Weights of a small transformer language model.
Size: 16 layers, width 384, 12 heads of 32 (4 for keys and values), MLP 1024 SwiGLU, vocabulary 3280, 27.7M parameters.
Training: a variant of Muon for these matrices, 3064 steps.
Each number is 500 + 50 x the weight over its row's rms, rounded and kept within 0 to 999. Layers, rows and columns count from 0. Numbers have three digits each. The size before them is the row's rms in percent of the matrix's.

# layer 12 MLP gate, 1024x384, rms 0.141, rows 426-497, columns 64-127
105:447512526488498464563506627492462559450438551539543534551517517424599609432513428428393529441524610441589502535558436511392523512419432509435473555476390557507437578524437504537560517574481559
101:444504518452506488481445605557522484516421667609568544529578565480458488451481451500544414553522540502477603521472468587540481478642548489515489510488550524640468451476580608492529518492490495
100:400466420525519472523442511516452466527499487577452540563502442483512444373517487591503506520594490440486428413592498460457467508514551428532511522585541385493550502565504439400602493529454487
100:477529415473553467469460513587490462510523484414580540555435455480518618514411450580583534520557594508529518564465490499533518474459396470417452521514493592495487504499467487442485427457545465
105:604467513586474414473473477387467518537525435455504474485441481395481602486527542614484484528551492566450398495527500470459538508506455558439582428508525562561514526513480485398519531378482479
100:460517615545514460579538490476497545476506505510469465435527534469528421568501510492514431449524494527449568508548562512611514523430519499488457531549508534528494496575486401473529541542504457
098:472494553469434467564419463503490571599546524517617475476518551503456501466565400590484560530522477431516522352484504467515442430514530518458566548491459530480452481529462495563526530404472404
100:398474544446565466552492474532513379472494551505548559544530576529521432435471556492373498476515478500458495584473480514468552437448504540501573615504517488555553537478552455549556506551549552
104:513433527574466452539598582553516482500559443546522517470522468510491504480514476484568443441377512473548478468513480565556562501509517581563456501545467537574560565463564485492509447455528519
101:456463449420379471611441577510525584483492530499563523487405518524515430501503478502507582466502526506512469468493541519560463455473490498448449533528438548434542570531447526514477660507547420
097:395441424506484495440524454493485516523413583462456456402518451471471507451488637477542451492490574437481564441437507511466368441494424464573510534504547600562540478379447479475511533438548380
100:505501513483411459492580455539608524488449515416451455468447394487514548422553511531501491499467497383595501462540431427466529627457452509540540570618468534444476551435570541466461471543519510
100:489505538494514528432594489498501578446438634467515430455577522479539489450503476519496536513569530502534606524541478396552445325547434531534510473500501503551453479385504593466607473462495499
101:488480465494538442526464464453541464468475518471519534496552534502394409435569498396497423480507540418428559497608442532520529580432492508447566562528448493411401544548479437519537519450531467
104:402425480460511430547506478561494459552441447428604434528514502515451538591490417538552528593528586483460460440483527427526548444459480509485569501515565529425535461492541441523512445482475424
102:541548506550549474465602530438497596392517542526481564576521468524522478536399497405444481483539477592474531500521491507478396631461525519495527464457408488524455470472465603553490553444523504
099:527526585590504551497396520531498576554430464468513318539470574440515485516455527590530526480500446538542536506494454459409551503510488495374478516457502442510514482501571429486489487433473562
101:482534497534519409399471456499477441601497585522442544400531594431539498514492539410469441407483506565587459512370483494485436496482474558561503444521516520505555541422510522491477495445485526
096:480460413523568537448478488565553540432540511560452477459517502591470520505508510541577574536589539451540603505435492440508498389321512506495485470614537473521497550532467439450514508459487590
101:512546482464456628565504462488495507447562451540391469521539518425528422468454545551443389560463464506447556400420463547414505492493452596515491575558464519463554509447473464525494426548550467
097:532501488518590458496585406523537567572513522485551638440503531541454500482485413480567448425525457403477492520570458481416583454488477543561554505552510494584479568445539473447593567386576526
098:496495510452583451573568537425486630584506483515491532526480493431528525514565590529444489431378526495486474477536542519406496571459491538486475390476569551536534576513475553528538535514461486
098:494444429494595460558477469568447502544528524461516456476485468551426513527519570475452536377488589458482629400510565525468492445441569521550478544536518453559550518542368507447473500538438556
100:506505512510495465459471556418536436486478538461381502477508509539555404509543498591511456447523577497329576573440543506477544478502517475452486507464465532510538530446523508401442486477529411
096:538610428413550486516501511450605516414543534478465545451535479433575483475524599564452510560529552468551434625552530542501570465427484592473524456544502527501622567512579465479414538412577514
103:524382472445553382473438528492433485601550511481528473461488473475488574526522509487446482480543468570461468550407487489529468499472461524518465525549554543434522543466428534454429499550426457
098:464515491571512461455557562535456573549494551500489434581368592530391563408434437505536534433524502514496472479529489574479616489416517448499514477581613566487519565413419474502488495524486447
100:589508404591447529451466561452451494470486528549461561461529521488379546451510563523474353485472463470533507596577514554478591495459457559452647561521577470563460489496557535527647446543444436
100:564526476509486511500531547515526453492516437552549476491534571491509524509398482412363450561448503460434436481561493544447423479550521585430511422571602567498514544476517556518523488568479520
102:442456466434503462582481494502493499527469578575567650513502573455514512510407498459495498413542511455567626539471460475553542460476486503562618478468496484458506505477463459510485545484543445
092:466492444479497502490650573483601462488502429473439477416476543486498503527468344590567484520481466394498518536442558476468453528455554481596466447428499439579488500488569490418491477468591524
094:589435531544489395409455494443524514526476481440465476475490516513448483527463498519534379448524481429588586443548570507454437473509558471520570525482444482508526511474418533456577538390514423
104:464419552373520518625514530540486556514527585593507529500463450424489455457473582490415509501436456434505597508588398462415565519456480399522502465417578529532485434445484535469497514476486545
098:440542433519466469497533498532479524445501501468521480528469491460513471503593430547522557527576585517474532393547435365487463468543509560475471470542507515501518508486413515504507483505519452
100:559531451498489436504569469416545529642519445571540514493500521423533500513589551504529494547485440514501527481480469461557468397560530607510533520556597497496536466454492472507407542431528527
104:493528469519506500504517499459488386511573557500553470497468376428556514485484527499441546541504499515454475470533534526525422502398419635439540556442492512555547469398472438500497489457502473
096:481526507480484532402498474545528527624432453511531512567535519500457466511598509505473553472490455490522461455457404557568538473459479589530434462533500461516536433411534478558495447370527443
098:457472512492494447446541494547462493518461534383439489468483502515420477481487477386466475535562479400542503469405502540528519443470530498492564413525461491463511592545521533458474441492482512
096:479524444497508427516481448465445514460548514517566510530485503472496562522519516453436528544449505473456537468516517434562548464476564511488516530493447539464434449514528486523422593411616601
096:479502455560523538543457441508531435576533579510477477483542513518502440597564480562439451399443415467478506407478370454465541545559490488436574494519562510479480468487525479485461502467572505
104:441512568536529485566613572513506581450504551521569458521459506457470492518543499353538482539456562502510541427475548483451445493471533528522396494461523561515462508443426504430481488502511633
103:460502482513520538548475575518453457489472488474459380523503463502521509440532531500485456477538504423494444466469521464381566526513569588542483513480468431446495524473505499394526504503594496
097:517520523445546519454455559547544534462574527490629491399437439553435410493453448537480530523543482518480519535614504469492518547542500528465483539524434435513459653532510552409542579492572466
103:462542492479524367495532436554552549509466571480433438488542508531523465400458446583470532470558537445471455508522506555524349494549420557492553570477487539489551507445471558523488440486578528
107:418446443529556474436496581551375478522473458497508488464549460482424506532534440535470479399460454520556533495483485497489564510432537540532545503436452555539376465532488554457537570486501528
098:446446437452484559551455441492560478407504535551393536481376514427502546563412466466534506514505545523471455504434474438536556495530487471484563582460467518559507462517460578496555461420501496
102:549537512493488513417529532450514525535489551524569580500489500501482484544470411461508462495498476547479478476456576500454585455464463576560519515512503586466530487492473485439460482400522531
094:528490433607488455499441468542510468492464414510513435552464523490536450504458465576480568468474409518531541572513523508521524518438537598452487487475462481538563549490445535465502490462468491
105:523482557512414422458498430585422541555437531471516415380506513527430525586539446499568536451539391477553552559506575564473502457488432473541521480422545493479568413521534454463486467568503511
107:463480522531528491636436521608569392511566566474516491522536475557570528512436515447510499482507512497536551424453577573451452450566576425465603517573505537543515515465470479487468494504502548
096:546459558506530458452499506472431381467436410508453486432501506427460433463548601499460445420417474445506505412474562571489494532544515563462534509436466567474524434457485486420527425466577619
103:506413458396390433515515405479445505438469488524504461601505520456565520416557505528541481488522597506561503528442558470500530531565563571514450417417532568446524531525571455486535466540485513
096:468562544518495488553590517485560545512471605508516518468543479578628554427497503444505543517484522446549513524477599520380496535564515499559515435525590504536490437453528557577564518523548463
104:465403466485581525540537489418527459493476491574393482396445471464518508569581539579509468519575456583604494527528541330559463486537457537507554569446597493490587566456519476503473508484524441
099:544572535515507532544540464487569498489553497494418540432577480537522491510526500533557444424465469454417533527454533512432493508468603555453484552444525510500508487574453529553566574552505469
102:493530507444515543568540524502468524536495633505557484412492517552489518559442531644488536510511607527539529485604466535458510492617631437497456430450529475561427566443438452510509465449546514
098:453492508585534521523502500467492496518519478491420461492429538575466500518543489509488489553413505514550509529455498476431375534605504485440485446453500557366375492558588527507493404566607450
103:441509468489550518446560544435441527584517604548535508440546504564570456514421465535454501506453494442489502489491559532533540444505545549459495517403409451472492471587406533431559504462531517
099:560504549511576472560530519525439477508453517584493561436511465477589484515536511453531484567464415518527584470527543448557487452376416550477422588550495525528472437507436494500540538495471568
099:382500541464521465511477544538576414510412420469572447512480402467520472514522365590565552540442421448579567501478516518522496534474443481537511561535508538529497473569531425520472451503580492
102:542558486534464559439570531489463468587513421535452443522513437530443488516436466424423487459525389484527495484526422453514511441524507518535488445439421454538472585483520457543482452521539531
102:505500519591482444483591553488590468546502474479448504476451496560526474579504349451549542450498416543441470396495461377516485516515498483456446524503455520520513514619494533485427592499611499
098:520548588560504446520526523467416551403452485409555474563402502507515479468560534556500543502601468485468466412506581459482539516530467406530477502481470541549553444428539449466421517508573529
097:560599524543489548517535466503475462529440432514436440547516548491481427476490511581474501512588425509459544557574546493530470462521551523684528479481494460488577533574548549546572521539554373
104:545464558574436463467502503545506426582525462477541531510602483476437463450515497447507513519489521554462536536556504485431519565514537573409460517470521471473566563472611515567567461440542504
106:477565561339595510595456495465542583513491509481456555573539439387532429467494444509449496542489507443516489519543548485511452531444452542444596547503487649556469500461573496375545477455511469
098:444510392571539482461392525555419525579507524443443530541540511392430353519404502626487547474539391490525460485499599467493534505481501412492497446452491500554529466550394479501525503452522499
097:517497537503520521542574471580498496539495448518485441578530523452466495402536561487449550524507556488488510507624533478521540489555562455501615448407443600532508460611488473550583470495452485
095:384506517488486467454515570558552591625457492410399570463467499465438605503557432508463522575501380454528487598565527518525423484507403449530513461520440553473490524500479414464608510454504453
099:547523542415521511539442515419441508627521530459511535529466515591437399547459495451501580599464507479465486497484445463516562479480449458406513617466554527527555482488401495384621539523478527
103:434531504553460419537437480475502475464481528416538482524492501518426493507478477437608537546536492555583525412484463517577538474530459533478466493433569479523522552502477539331576467545533528
097:463501476554465460485509602440483540528560452528473560586529380506599463492403526412437412539516554470496496455535425500469582522515419558458434516417465559607631469488516480517544455485465501
# layer 12 MLP up, 1024x384, rms 0.15, rows 426-496, columns 64-127
104:571492567525473529524552457491442482510494470481488538561422516459420614517576497458604483667451417487376488467485552491449473482504515469619503525543505447560496502478556430649608496415527503
102:396488531503483531391596557558520518422500459527442501483485566478442520433499468538557480578369474407540422552567528496522559494427537503422574488447515496570589494428458450491448605508623503
102:510617465565525463471588568541542498515360530478454547419466467524491509392531475522536516521532597492496452503552392428395500465548572452472551542526449432487443474533579424451528468467550470
100:526519489520511493512496561475500582521541576465516529421624488459485507491532570540521489444456416555529433541530517500466454549547449440513545503502530532508484500492468497451468493431431517
092:480577518559426498579571496363592498524484551468465444501512500490504492493480546467524532413563461498511445463526473594480473563484530511502603490504537582479592406548475556591422490501459546
097:390455516454558476517568545487401478522567582532530493554376420596466613460535461411501530559418528514496493550583505499467537622534424577460498532499441474525582575523530456472356488557567481
102:479524515491560530526515507514473517464515517487479459480564542422594536507512535569595410409542467415437489486537478565583431488498542475456525520461513456487526607482505526510523490623524510
104:510529567525422490503426524452525561499539555526476563357442503564535457541483522402562575492482530441518413606496462484534542461468549484578444384530555485545524488507443413515468546535531557
097:536523479551551502538447477492615455504554431485518559487525418479522529547530451557469537467475466443542637433465459485532541510511459546548461459496498466525526496400507435491500449456514415
104:459514536544538490435406474593474488517527460457545423485463472508449518419419455421540546611597487500523494510561560438565466529519482523465544561476434457590500496454473514451458554483533527
095:460498461565527530474442474531465514492435485427461454461436489542473484450506503555501551493384618550421496468422517466480388453519451534485453504498448622500459558505526517458569537410593448
101:481471473439478480489568476500447503510473554529497609579516506466502529654457502484508426494531502514466424430464455498599405492563466501521378467510513489422460398464352506451478482492531558
093:466589561524517488502469538478466528529555481520614464503525436477511527552515511498518474593465551555518462464505456397498426523544538498530506498538494429511496493542567478509527526460485452
100:517488517492451431456415511510461444523508485511462486488493464502422428478584627454412485465433463437511508519552534486544426554580502429574522511540653399532417464499415564486400482521461501
099:549574538589471547537470423514498394620588476493405476434556496486473497596539530497498505482500568455489520451484467571462495421469496506494524548460543504539536467558536528566523594377564439
105:481539381540537531553576448534418625450555478631485522501548461532471612593383615370433517428534527544481523440446524541511549530500411466523418467419508474486521481444607525513535465482389487
095:565589433549447456431435494589562490497523489606481547448541480514532491526564493436567557475445492495475474489424474587503520594547503469514469558542478553520459515431456504473463499557554524
099:479414449534545523567551475508454446494472480472488425431582458514450468432529529488417568543465571586479437565542507500477498552473479467580484519452479543604479488524421443529564483484531454
101:521532549470511604471535465478442501517548486500511543530475447496544546508440554453484489458476466504469445478576473562426446426555503508471504558441401526523402542466451436445538536555519463
100:466454533547556500474352438501530555462482542432490483508567504505515493466515538450467503540516458515567441511487459512479529445527492475618475499480489475533529454525535568503376422488416536
110:424454600520503351609624467490529519584487455493467538424551451419425472487433468520531372461547580478498503529519498407396528461440441478481468538492465470445551492508443412434475574442516581
101:442499461443428500480420520443519436470532545440513536499488477507588439495520398486435603527498434478509448478524502537506477570489435492511464527579532456430499479380471456469496375537415386
096:522481520485439540505534519546446446400450385484489497419494493502454437541543536520492508436512478528469481464517515529385471577489533507498537441463497559497507399453427500563466527461503465
100:420510610542473511549488506444599455559532498465533493556495527496419520604494519522507550483494454539476445433546529469475546477509473499457548535424521481405534506589525588526549568481513520
094:457487509464646502504496521547456480407507588473493504535559466462458543568456458586394399504520567478524463484516515455533557523520519433455492452546507411495409525436492527488548541460524584
104:437449532481465486546474466493488530548494499643450557490452525550388474505523455445464501562489476568513512567539407513439520502464569500550498495551437571492541520406513475492444512520491436
096:534443421503483493462422532566519528419554453471523543522511460497492538520521490517477486413512501455511445580500466462495553430419447518495495380521536578479537482505413508520501514457471462
095:464448481545541430460397489491441467546434441415535460438511604483481496570430552440472514485509457468555507479499535497464492542488422451529484443548551487485596494517476450502493468486492535
106:467471573483499463421514507483496586561510558517463483465469480531477456556490367504525553557527508518545513517588507532499494489483507542440465545575500589506553416521532497494520445516470510
099:471539539438528508500442456527442397595484436505461443523505480510570537559492476490542475427455416556535465505539512475527606502511486419515469464537448464426565516608632505454458571483460412
088:484529405448450411465611564457564464535536389519500501528535597526460508524532458574501491505536520459515422534473404485487425540398525432492499443431521423573544529476535489437501537553491509
097:535463486522495445471492492471505511437414499508505448536489540581429502543584450436496436497568465471471400525554521466491516447479401537523386541450441427489472546502483413544545529513487485
102:497439505532421493493491468481444491506526455496498478446529528518540589534482578517441487525611532559521455553406563557497401611476434556443584526538497436624542496479460495521541512491467616
092:510440530417499476562523501488469504466377467547524472416450563441488514500522496432554486515561560414462454549478513498461615554440471522481492553476503481565511430504506496516509443535560503
102:510537455447442521420595573565553410467499508468442521461449491436494443510443603535459538521578470526487443518508536556484504551531544584493514547514471570474472523438462518559518450506503469
105:527412546438552569499638475510578514482536609509579508455522576467496495556526482515559518474505532561463530497477546558548389464485564411603530509480490441435501498569513579460552513469541537
098:520584474410491517611502500552516462454549528453498465449472510523519492501546531399473386447558467491449527540409440555572543474475577560543500583446485421486552477590481483520504502549511473
102:500537526490473484414397560436492615495510451585464459462448565503482455553509451544512520429483472465466477564597466475562425467655439492431573448520524579472484458522444465531498493571507476
098:530523480527562575554424492441480530530469477534567471471517530500542552467455530436409534475456552476521616463450505458459545442498559509602576441512507544464517496522518565508445472480487583
098:561533547504542529537506574476450510482441477509479372434495516603506498523431602497409555531564470403526482556506456551429456484500524386451470446468530434537422461500513486469402445496623434
103:444578485487529477544581562554556510542533562561513404486420531501503609414597510416516491579469487495536518547535487417482480442457442626502501505479458477527457476365490463498445510509558525
107:449489520460512511539480547468478506468491553565457451468475449587635449383473573428528424476465508522549521502560518439503504494470510411517527592425512502493338443486439456607468490451447516
106:502521563522589503523488555524537479518492377450459577571506408497414519523523510396508522456517528519538500438531462519521460651561568558477412440493501529566530451520456437363545531443554462
096:434426470567526462550574467514432649580481538509457591556527529587548489514582494551538491524472477408480530560586517546524497492509481531407429565552450451412498401512479546534473469476518544
102:542485477587511600453568514502505483476434506502505514517536482550434424592473384505482494453361455519518500418498478488445457461480466483502531521508490512520444503485450440547587548486531497
097:523447467437521532532488495528482503510506485458491546629481416455441503468464546497470483410600454479470541487500505414535589596568522391518518567471482500428388524499484495467467489467431567
103:440525480448473577511499505447509500487466539486516422577491497474483396613472473555445516462418479462628469475410505420496455425492534528540529499509545581495520544493541478499459464554522456
094:429431497434394520594595508501484440453561535469476455567354619537586630499477383533451505492551440532552553535535459479478508579522471534590468434443508430509453445506522489462552519489613529
106:565586486462444568546470537540622582449488448569519525498516479556532403491467494530472555520457513486498560490538415484489534549471468498517500533489478467511444476498496589511540587502491511
107:470461538450509477439528518512433558485524472506483485476457400494456424485463560508444522513486462540504439422515549445463522485556456413472517452488509527512544440698469625474481506520465466
101:450508486532540561542479498499449500530577483435562525507562474541536480545434501488544430452498429489535498515552509507437536457500495491488505512496509466527553530532502470628498485535502461
104:485504523493481509455541496453447472500437434526500560501546468421580507521632524611489456450513539499476436466565468519555396503494462508520558443423457544508522652532490566484501581596473585
098:471496513456505554609453588519615550479491492464513431498453482555549553422507435435480455480490524476500507404581447622477479515490494437542593515533433384607595507521512435487427504430461564
101:493453521523545567493463466563525503476511422543379510503534464533520503521433470562486485517576436568578477505439485468541529440471485532444517543483553505508497544507572481524419539487518411
096:501528473553451474533542410534443520462507515523462470435562476545616530628517518446509484509510527557453398462461556500498585521523448569472531539462511604493507556581485521478513448495488516
096:469498456482517498564633533475497510473485565426447469467518524521590371490507538500485549570479559471463443652496473500511499459509520498480499488519425544427584539527399590503477515532501420
098:497556471567406490388487522511493568456481553547568484506471445415489572490546506527553419482422472524481423568500467504525485507448437563461449460436506445464488588379395528478494447489544562
103:482528553570486507572478502493423436445509447544436467537514451553471508506556421441518510548522403521572493414458536495509531507557409525500507528458471541511495462501518459494435515593513501
101:498392485494357525520422459450519445511489482598461622516567541511525551451445520488417429521604524560539467503547496471492522495407486447456513539580496483490462463496505468509486490515472550
100:508488541467510475514532343470508383462458518394563485581408443447473493513501444548544471552455478483469563428541460500562501453481492430474488563400511574594525485456453498498531579516556582
107:495481454519531534488472506499435502480394534512506521535572546438558461508455489456470483440539586546462364600445538472431498509517522514487523418522525465568492446469444482459442442472564419
098:494616556545571484517505493472483482558492450523455500567492444466565491588591467479532484568507438468480408466457515544435522391433502506529563506526469447514573440457489559529462541501484587
093:518388471470524500538514477529545543558523484575523514488473424426468509501534609516580487523460554517453491623517444426509478504535523560486539494519483486405457456512478551514482533467448491
099:560571471542497540451561500504478501546466507488468452516571513514493528473526578559520479530464485500446497565514560478499465610453480573513557540543514519551570536548532431546520418567467520
102:493452509520492470513431511379533552501524538550547498524536429542522464507499539496543393591478508439519485531571494379528438520481473575366449586441418494497381525456505572448537511440426403
103:445487418522476515480461545524631565569546473565486506499450566430492415489465474486521541504544597534521492576495444529563518414469585464475451476549484501467565480469534575506522490537565473
096:574490523488511458466566297472565532456480453446430518518490496495463583399446504389521433491446513588546563508508520465493500490558494453545521544427482491515474604440488457569507476499490506
098:502463484657495550565545430551521501529503498588500391474580508499450479519555402428462449585543527511534521517532473522520483458492492535472503508457541450500526496472597482491563517507443513
092:506594504510502566530620453423546494557509514484571552511506452453506488428563475440588514534474500498544540497589575420522476522564496427545497625438461506440590495559495491510454474546504447
105:573542537509410444602423538432556445500456606520549484516480479553491476499501517470541523534373501430436496434517538419583573460506552527438529573561531371473474544440585510523521537411520538
113:409460493513544445461472493430454460454443486491382555520552526584506502501388486468555524545542499526511453460466440568603518541506491529506472584520529527475444470553430464425516441528489473
# layer 12 MLP down (transposed), 1024x384, rms 0.0909, rows 426-496, columns 64-127
104:526454495439601607525450466513473571490583434496443462336570418429510485552490463503577410484443491517466461474494529507505487498561535558578599530585602547490541457496469487540497527516494469
102:524511557476473513510473425392490533486500500485492480539545439522447367529442452512471490532513494526477538491553495493471428482463511528453520486545481518443439541461604486436480526545514478
104:614535445514540539497572487391505482476533463448387538487427510477519478501512399527427424511567422402478460479551502585426573521585456493503391475581477480590590526472407506449431561501521452
097:477462551440462493524476551396498518576502461432496512451457485496493535478585566392426484593494452556478497425464599520486570562576470504558516530529410573516577549398452485434541498524513455
099:423547490601466596591472558536437419527582498530522483525450484463534553579500535615515560482556540569476498621535479543433507453518548506508524557544559494489456552470537574521550524457455614
098:459567549505518429530466545471501566492428614523563448516533488494456520448429526406524578532513483523429541510410462428483369568421524478467534547415517549548566480546500498498548389503590490
103:491463397491539402506575497622494530528486495474479516539565518475440599461460497515505467517524379475522623432408592493495544490508479518458429426532478512521530547511541619525463565557596501
102:494564473481524484572426499509501527502490481603488527513525489531511520463444517651522546561463479513446578531512495543472516542406470425509523517461591502514533516362584525470527453500556523
105:459520498482499558454471492495503498390469484560506456577482498476531473511456529575526466590469505450572522533510471490524500523513484445542487410467572493570479555382489571385442471560508483
099:590587427505489485500522538579440398516487542481467458566536491419465449461531481528649576557471481500563513497565462586472463502511417450554554544551479471516484465475540525432538491519537453
095:449507537457484469424495498586507476472480517502457569444430509431559537532417518510392502439555487486458481455468526538407558544468477427566535513458567477538566483425519499458467493489510582
100:394511497472472517511540497469442560479565567489509455416534490514586483480584558292452488571581457570501579458449482556456463391516504542576502435487560523439531562480463546549556490487510510
086:551477587528453406580493446517545591401436555523466487512582474524465519470559455441578489487453477460356620633490452537533468514542534552438499526400509465442552481466446481544401482570593577
102:481513532591501473454510432468481510532524394496496450535518503599548454527455541438526510468466478541447459428425467475475529504536460528503394503438545406481499555538535481462508531534600420
094:512604461473428558409423533471468515635461565519454548477493456548420469596475538454369502511594458531558607506453460492481532575501486445542520538495476491479538510444450530477442550491461500
103:525519501402486522492472578478506557520519478533480490515378548593520612490533515481566501574427502446500538529489487522484466493461561528430452460495497392500530515537541547507510480484587463
097:498504488462555471620538563501541490606407426582517453508547521498497459497434507482513545469477473458431498480557523476477471512524531517479499550521491556495528502518487497622546531479514459
101:502571487478490609456519666482533485524560565376466511510506501571479574534468508505453546429503536484493435500515477493555580435527502502586546579477479457539578486447413485535482533592531558
097:483563514537447493586497522568517531526513442543443427473476460529498567534556549348538418435520560538514498478482523472404529524504501490455473429528509471495556587500480465551513523496474512
102:474449391557491491469505543580510624535515491516451497433576502495561388501591472216540527502483437515409474466503659544507557486419539469472525536554491490438404516531447511539513554518369521
104:426570567432525422506482498481479466479482442571519593491545449589494497549539433484492516492397504521549536510582473492525537392469519552463523542481480383489479575555513452576444531547459485
104:421539474516479472520514515519513429480491476498498453458526534392377454432470503528507485488453402479576538613500536542486478433475472542486498517533494575476479485554512455545561451473526408
096:395475499497545476390587492488495426398516517572478469431539507478430481471536564558479475485443522475524440595557518518468558437519509461463525542501577469521511445521472558471483477420524501
099:504470551551509548567408511552447515505526396495513544507466496531493577552450452513519547534525487534537517516532458548519616532386491517565543565548477507437592542531537478556581430472528512
096:543546535536489434484476578565472489468489537480560408497505424451504471495533545598557511519549569500577511479515503535502497454495529420572666447562548467457478546589529476470390560497556496
106:501473560541582457459554544549533392494452473475472564538456427498564499530549392495463472488483487521466517509580461422483548493494408493497448492538464520424497497485507457470433559554492580
097:484548466397577451560542489511538420527480534515517596483467411555441495524536485566625532377432525518510459565441558482515462501544527497409502531395492508535529498490535565503533514543590544
090:587477446614505546448427505423467389497555454517511534470536500560487511593508543354523490448589542432517438548443530367502453504494490451493503484485556528521500459453481639530542561472501438
107:445461622492457393471417460489495485552565515498503511493532518479422514500443451523481560385533554440496466531496426489542470579555493515513476443473512540540481451477585413525485505552507487
104:511444513461577458412528476440517447474446482492511508528459487497549438492485499570528505416483444462507481445464468467515551557606485542580486520438508464551454513531592532538506525554439523
085:535475493545538511637461428461453592445503467492404553382546545558459492389495465668473532445477522509509528540491488562402518501482543590556516523476513509485497548467489576517437425552515522
098:454549443610555547600503335468461501475453488568470561471572466502425480411566465571515465532488579514475526455488517513475541589527451548547551575443595552411500552490492508465528606520457500
101:530478459570553472508478543550444467470495422466542536572534498483466563542526531401473532472519441508579519489507584431552470471547487505492641398471528518547573516518450581492476533492432538
098:476472531580477489539450465446478476510536516464530513494468612483402569570476499405490501450520509451490497535510415544425557498537439467511462556460488533473546544536474480533356480475567506
103:461503525558443512456573457429503442567476575553494474407509507474537417523542446410599460541634511411469524472481494436533446462550573459440510432526526522521526419543581520491582432432453512
106:479558565536523572577568485586549499486534521427489524584489475505360512381440622533599480461493491535560461548629600478523471522487502419470447513534561502441491518444400496541506512507434577
102:536550541470497526464497520412492541558479574419423557446543456573572482481569508587505533540566523420514423556426500444515497477459562560550491471559507425418532423448493545547578619462517471
104:537510529475450490587490438597454559433542509477397485520410507483522607459574555439528490541553607395539465466469487521463588574523489493554444428409449447478495464533547433536487559506603457
102:410412508533636408508482586458586530484542495513492397515483488443576512497563550525547515491503454516516473567439464478495473510489477515434551470508532470486472574569428454482574479462510550
091:556493477458481557509593495518506529529518516570427479500498441537447504461569503500525417519546444517506495624475540553461413422462483562438508517516465390459455445613521559638501519496514467
107:577463469472492554405525474522513480565607524477504489583499473556557482514498492470506532483487530486472476545454443468454417527480386531489535465583447454509502518431493436458457502487518479
105:554461476491569515489463485469596577475541512609490441521530447543492553496500447420425545570599474558488502543490424525462526530568483450513481544515499529556490437395495521471488507457453474
106:403478494522424451512504443515487502487517452494512478477619484538505491447500445609468435489509592424506523503513469476455579497499547547580538518450560436528535530487523561571473503459559449
083:544361557469565483544502533527486561547591553528460472497486467398487564457513517804432450450533504453478589509433514446569582530517494506455474438439585470504535543489472445633527475473530428
104:525526538513432536529444520562492364532511515498507519470423596498458549526486522701543513459524547545589474450462516601490586435503409514525502504532629560547380510521508462569446496445441539
105:417570470548478504554570512512490482545446381507492478530528512448545480424464440329507473421497476460524408516492514512610481550487568472501495562477525466449576449497505458577427467570495516
108:499430504575492462481410459474511592562567590549516518525514492522484547543490483305449453506404497445580436496525480485478486437498512525493462505478505577456581556402514506546553411524467373
099:518460653462496587509510438488472480557464421461499516477527450528523515500493568580537554579529561468514451503410558455519460496474444561493486602486409501483439525633519519389401426541520596
105:484522576547426577512503519677474499467492487492606449533405414507506370413470452492460462449456458573515521521594427529512430550438555477560433555535447518426488492504515511493474526497367511
102:509446544450615527459474546522414416512460487546623434566452556470472476500514449409448477456470535627423390465469454551523556494491574448441554516591586480508489527537521453582545528478415480
100:439514531566413537549412541476458429568570431483528546548546436468495618497523579525515432521522457466574476454505589524517578548544480497512477537563518488503446437544549508451414620477516514
100:601496506494504499426535471581470458479542444416485507500510503495457502453510493467513431463493429496583599423455466530562439469519440495441497540500568519476426514505558503536559539500440507
101:512423484466542526526495460484484435482580538620558405474533479458452444553508404396525599530526518500555571488539511538448538487564545586588493566426426527501478566563518528536456469497460457
101:502479563486536553480491462544444448535513488463560461467493520536609442448636535593536499590570483491502479506528467473420453524570418590470550566510447473514433511490496490524502544501550522
098:459477484556540396522565449436484412466489503469537458466420534420463462524559474505418510555516491477561472598488527427506473535491344481550592493538608490583507476472671526630535424474398488
098:502505429527522472525490530550502520467450469485487503445473467437431383446502537500446488479586488567519489601496397484541571514523519474535540481450475476400505497547514469492441599552502451
094:496482445454570513566468374404518478547495406486566551503473593494523524453482557448655543484537533562507546459529508559437447485535442515492522444459462485436492430452559503498522559553460528
100:497513449431523483496422562572512417504448432441431461496458582505418536508545479549551542499553480371547477430538527575522444534497432490470478530464466541570482487466499466420560447485437508
098:593520567459497500493564462451502499490522549550503574461504558533478461528471530528546486446522501463571488470525474489506608465450397532554496495505614560593516509445496484542470535474490447
099:539520523497498468439452435505466487512434504441505515520469414494405425463468517594471507456573469540472466505496478580521508483547404455421553467511501493383491498506456507512497597539492513
109:512603410471533538421561464471473389498512480538603537507481465483429422518538624446455530495481551560452552482419484566465523555415516415489601481433529540553531521467576494590496525461503475
098:527534570477528566517484443602542510469463594523495448468488479442531464531458553323493474485521518461595580424587388593427443485445551522488552589520525468530622441510510552508474496441546555
098:416573444466470619443540500429584515507473571583476529519493508453497454537422404485490448432489482500463453542494481427480490517529521499496527565561466526550556594552493537448460494486555479
092:484447491567403466507489521483520467529417524536481397460432439466482441496536431738544443566495479547536481489512636466451509449494541481520516528546519471519510496529505400706565465455535546
100:509414482533429558473448558473573507512479456476490456501535453456359572577517584490457371511488586444493489498458489403532498475496463428567493499449439505522516573450551450516450542526527526
102:454461440612436492479534673471501541457500489487412471540488512557531506532421512473464482507510558405598532483532553543495485388496462453458473523559441495517523459547449522531517460503475530
090:522468522546492435516512480444512441478503612563501399500425445518562460467521521329505536493489562484490512507533462550479457537475490578478549572501529531488467457512610529566495477498433533
101:554467441606547555439509459494563529485507496538509538467533550551459493650490431482488530525459491503513543447618462576473523457496458386455448513505496558478464538574486487471555489464512440
096:548521473399487372403507531461497580610428500448538498537529537580532466495493482502517544564372505550435528468573526563502424516550415396472487578528543487400516550567409526474532574522422486
105:557488509496532398558455493380496476563493546542493449497542474514467493603428544473471496550489400525463522526508513487442525495524447526498465514468526514507558408582429506517583491479473430
109:550467504471500590446535374509441524511481565446482430483467477466519413477438511569560372468494571425482506553479412417532485529530535547473483471454491535447485551448428542523483385527481425